From a checkpoint of a small transformer trained on Wikipedia.
Size: 10 layers, width 160, 5 heads of 32, MLP 640 GELU, vocabulary 3762, 4.32M parameters.
Architecture: LayerNorm before each block, rotary positions, biases, untied embeddings.
Training: a variant of Muon for these matrices, 91M tokens, 11052 steps.
Each number is 500 + 40 x the weight over its row's rms, rounded and kept within 0 to 999. Layers, rows and columns count from 0. Numbers have three digits each. The size before them is the row's rms in percent of the matrix's.

# layer 5 MLP up, 640x160, rms 0.151, rows 405-422, columns 0-79
097:520500535522495527470473455537556399495467437519439426434464470524524440402533514510487485573466481517550556479531434498509480551507486501551530535533547532540495521469506509489457497534567493597510554506528437468511493550499505575462499554
091:488493571491458516530482503403542562559500598513468409545560495448457523504534556466520518542544510538497524421499446533499497525501513481475526570507524497504503477437491452493541438527512513487507486423470453452432556472515495461502503566
103:480475493437469567486550520430453483538500579411513457484535462522502524493504454419531579370511476461490435503473483464460505517522500535453517558540525520508505540479504532479482526546499554465499544467547449471470538478488497481520482459
083:538504491512505474470559474528498484512532489516503512506466455489524563541501501499486578451456524512476572552543492450538498465445577530487447517443552496459525551535480490549505509523542512536448594521556438437451513447443467549445419458
120:535514475471438535541534521533506487455491490511551480533529477502489459466446425425567494520506536511483528591485461520511458470550399553515549472484463537427441515495459531498493536513516536545518536530422485406468445453483476447552514451
107:521493481509562536530491486512528562490461487464512482520476460460478486486424443473528421509488494527578523528476506551502543448517591519559428540434494542557488558508449504469524568474509472465496470557509472506467535415438504401540482555
078:459523453474569485600553521506525491527493456518486503505513499528530500409546538521427528428441443483524482469459516551581473517530539524489493569584464511447468499465545479481534437453448539592497606520547491437549535572503522532470490517
093:525501539527517552446505427535553497503475485547441486516462437542564538504524470508481501532523525529470553457452471504412464486575496556531446457540496485474473501499415446595513479551470543520490520479503470442477466536515485516477557515
102:435463507499476534481490600475475496539448483507460514432532464507554524492518505470451490507480549516444526526504510557534548440508554535486524467612499470484569504489471419481509533491539502528456561501550472494478423549513502539517422597
061:483574502478499460513486517568474521446481560561508494559501490460522452476495445483503536508524561537450477481505563556577470467474542495536516452471495539482446578485405495556450486492573532555564506573528536552544545403449444489536476498
100:519538489485546510578539512510548465498474527478457503487464455426491493531433516437524467513467522483470492456434466518490551516456510471489506539427555489558556497554438476496477525575508507505531541582544419521452409449502493502529490476
101:518478503597457458497606474490482512483562453467528574453419527459501472533497521509605468572477524524464541461508519473471562554542544589533451467541506510512519579523493394493443505483478484477492481497606515473446512454479466553532489511
068:506542565517495435532503510473494471429532527517484542483488505545499439526473524515514517453447496443449502514474463471552525540465515526549482468509508437445510635435480553427464579479457468506447571422605463534518481517507562496563473492
109:533463496496508473564564511512476478537489408490469428511478443483494535502475475425441538440529493372467464472531489436523473506545508504470505552447480543510500478559564555553555529500576502521464636521568522485401449564502525478486546512
081:460424495484506459457492442547567505504550542553454500509507505544423484509540467540527498515527516514546441467475520492434577427480438513461520569545498508456521547482480566494482542499495544559479530497455478529421526443487588472540582459
104:494439509470547530463480489532469585547392540580575486509442518518517404503435518487582457577512531466472556469492481517439572460526511463505525438478483428519534516512405538484453554452485514515527469474441483454528515508449463492528479500
109:473521522520525499530485441465538476524398520502466529460546506410542481496549516480516600477471513511416499434491432528486463480517579507495545572494477571511446537499503533453496566403501487596524558534436509548475536503547516574528499498
102:470490601541493542503528451570487502513504483543526522446415493502524537543451523536557515533520502508448562503502458404498561524402593483507489544486463473573525485506480496491539565508519509506438560474464541480456482480510380497512481517
# layer 5 MLP down (transposed), 640x160, rms 0.163, rows 405-421, columns 0-79
102:537494485508504482500477434468474492501523515443467534496577503410433504577475494569499548490486441512523512557468514546478552489497518472485493512413441517445518429503508552488485524471469564504459450554452562509540488477511516528538564447
092:552516420533452537497545388563512492407527486568470606496512483499494510448478525503437474426492500498540453557468565461476530497497492474500505487479474541525528467480515508464508499474442484510466494533502499560536478545505498490468493460
092:527520521505513477546458439539497469459496456549434588596441555527542535571487519546482429533485483469469534527537459459506456514490574460544480469531423527508452542530511448479498510494477488471520425589484513577518489515550432512465544503
088:509475399480535482495495440556491546433451523486521515487549434436486513489489585427530510517421449489500504490605514574564454481446556474505548439457449484431520496472543479456513449524429494480479489482533492523460484491498445573577513558
124:516542519502562527458483517495515453514509553521415548503428475509506598461546517556489517441494485452568488474570495495455505558482562430458483516540510474534548473497573440490450485486412498508466509485523449528427554571519524552481484542
108:512550518492440479534448575490497585506503440541588518453533548525507508439529524453485470490523483420476549421443517464443547503501453499477492472531515476512483499574498495488529532543477565451489544538470503484539502546524588465519472422
082:506440486474483511448445458551572502470417501521471521516533468483470534504477451495537456537561576518482446470510486502486558540443466503565504555449446501535525518520504490518533522522429473524539481552483372508476475479493498501540511461
092:464530423496519431440519459483502517441545506463468496493538530489489460482531500496570518442504514542461521485494486482493461528542553567416504448472467514512518511528493573483463495544565473510592449501522518451535436460476533574478490537
114:561448531439474523503470528476554474525424477502471537465464471448503489500514516455488454516569494505426424486480502427501548495510508552512475531435487527444521455562510606493491606483425595472479480531559529497465479509484475523557524478
064:591520521525494528454595471483542493500440532484449507435430466542507587475485597553427515447530547438486483513520554490448579527535430515513481519424443527503501453461560517544480562492486484460554540509474561534459501537512503497542518465
095:511510420510482447399483498457554603543540438506522545455535555605449434545573469572456537518480496510518492495621510409474457492548467539526473443552493541537448509504525475478496469520455488572484561436454523434525506486481539489536469500
109:481525449486464433454567496476525531552555476536509504482498499490501591507508586538487489515517427489439465542497518473523474527495511522510556545502529456499523444508526595501548422526456503453531462491507440526571540471525498489496452437
074:495533524409429495524427461418507491473509513563501520510511427510429506558540534546445495565437492531491496496442446490527503490458482521496514456505535533475541481425501530446410520397499461554498502409547501539571547528462487476529546589
107:485515492510535528462439493519479421506537569513490476487560554491553438496516507521446500518473538524464558465502513569456518467457489517516494476530518487471501504494525612454498465518433541529450427478447520470555548422495504492541542480
083:518498512524504546481529588497503478471420489511604475526491505537459476481499414480455496533537511512506522469538426536553441483614560482489491527439524517487479543472483515542581496471514471465467459480521560545507542561425470533441456502
114:495461509471542589472525437494501545464550491525525429429473504490550508445512550503504527558505454487528559483590463532468497534568529479544469496402572479490433544492475485542547503483511584511432455552489533508491538434497548500453614475
108:490508492495476434472480491442506462487488458537492469511491508522470511466510515425502491496527526454458531472412486479521457527475449527528474567482487502491531532647483487462496422475527468421464474494525496501525486481545504540528489481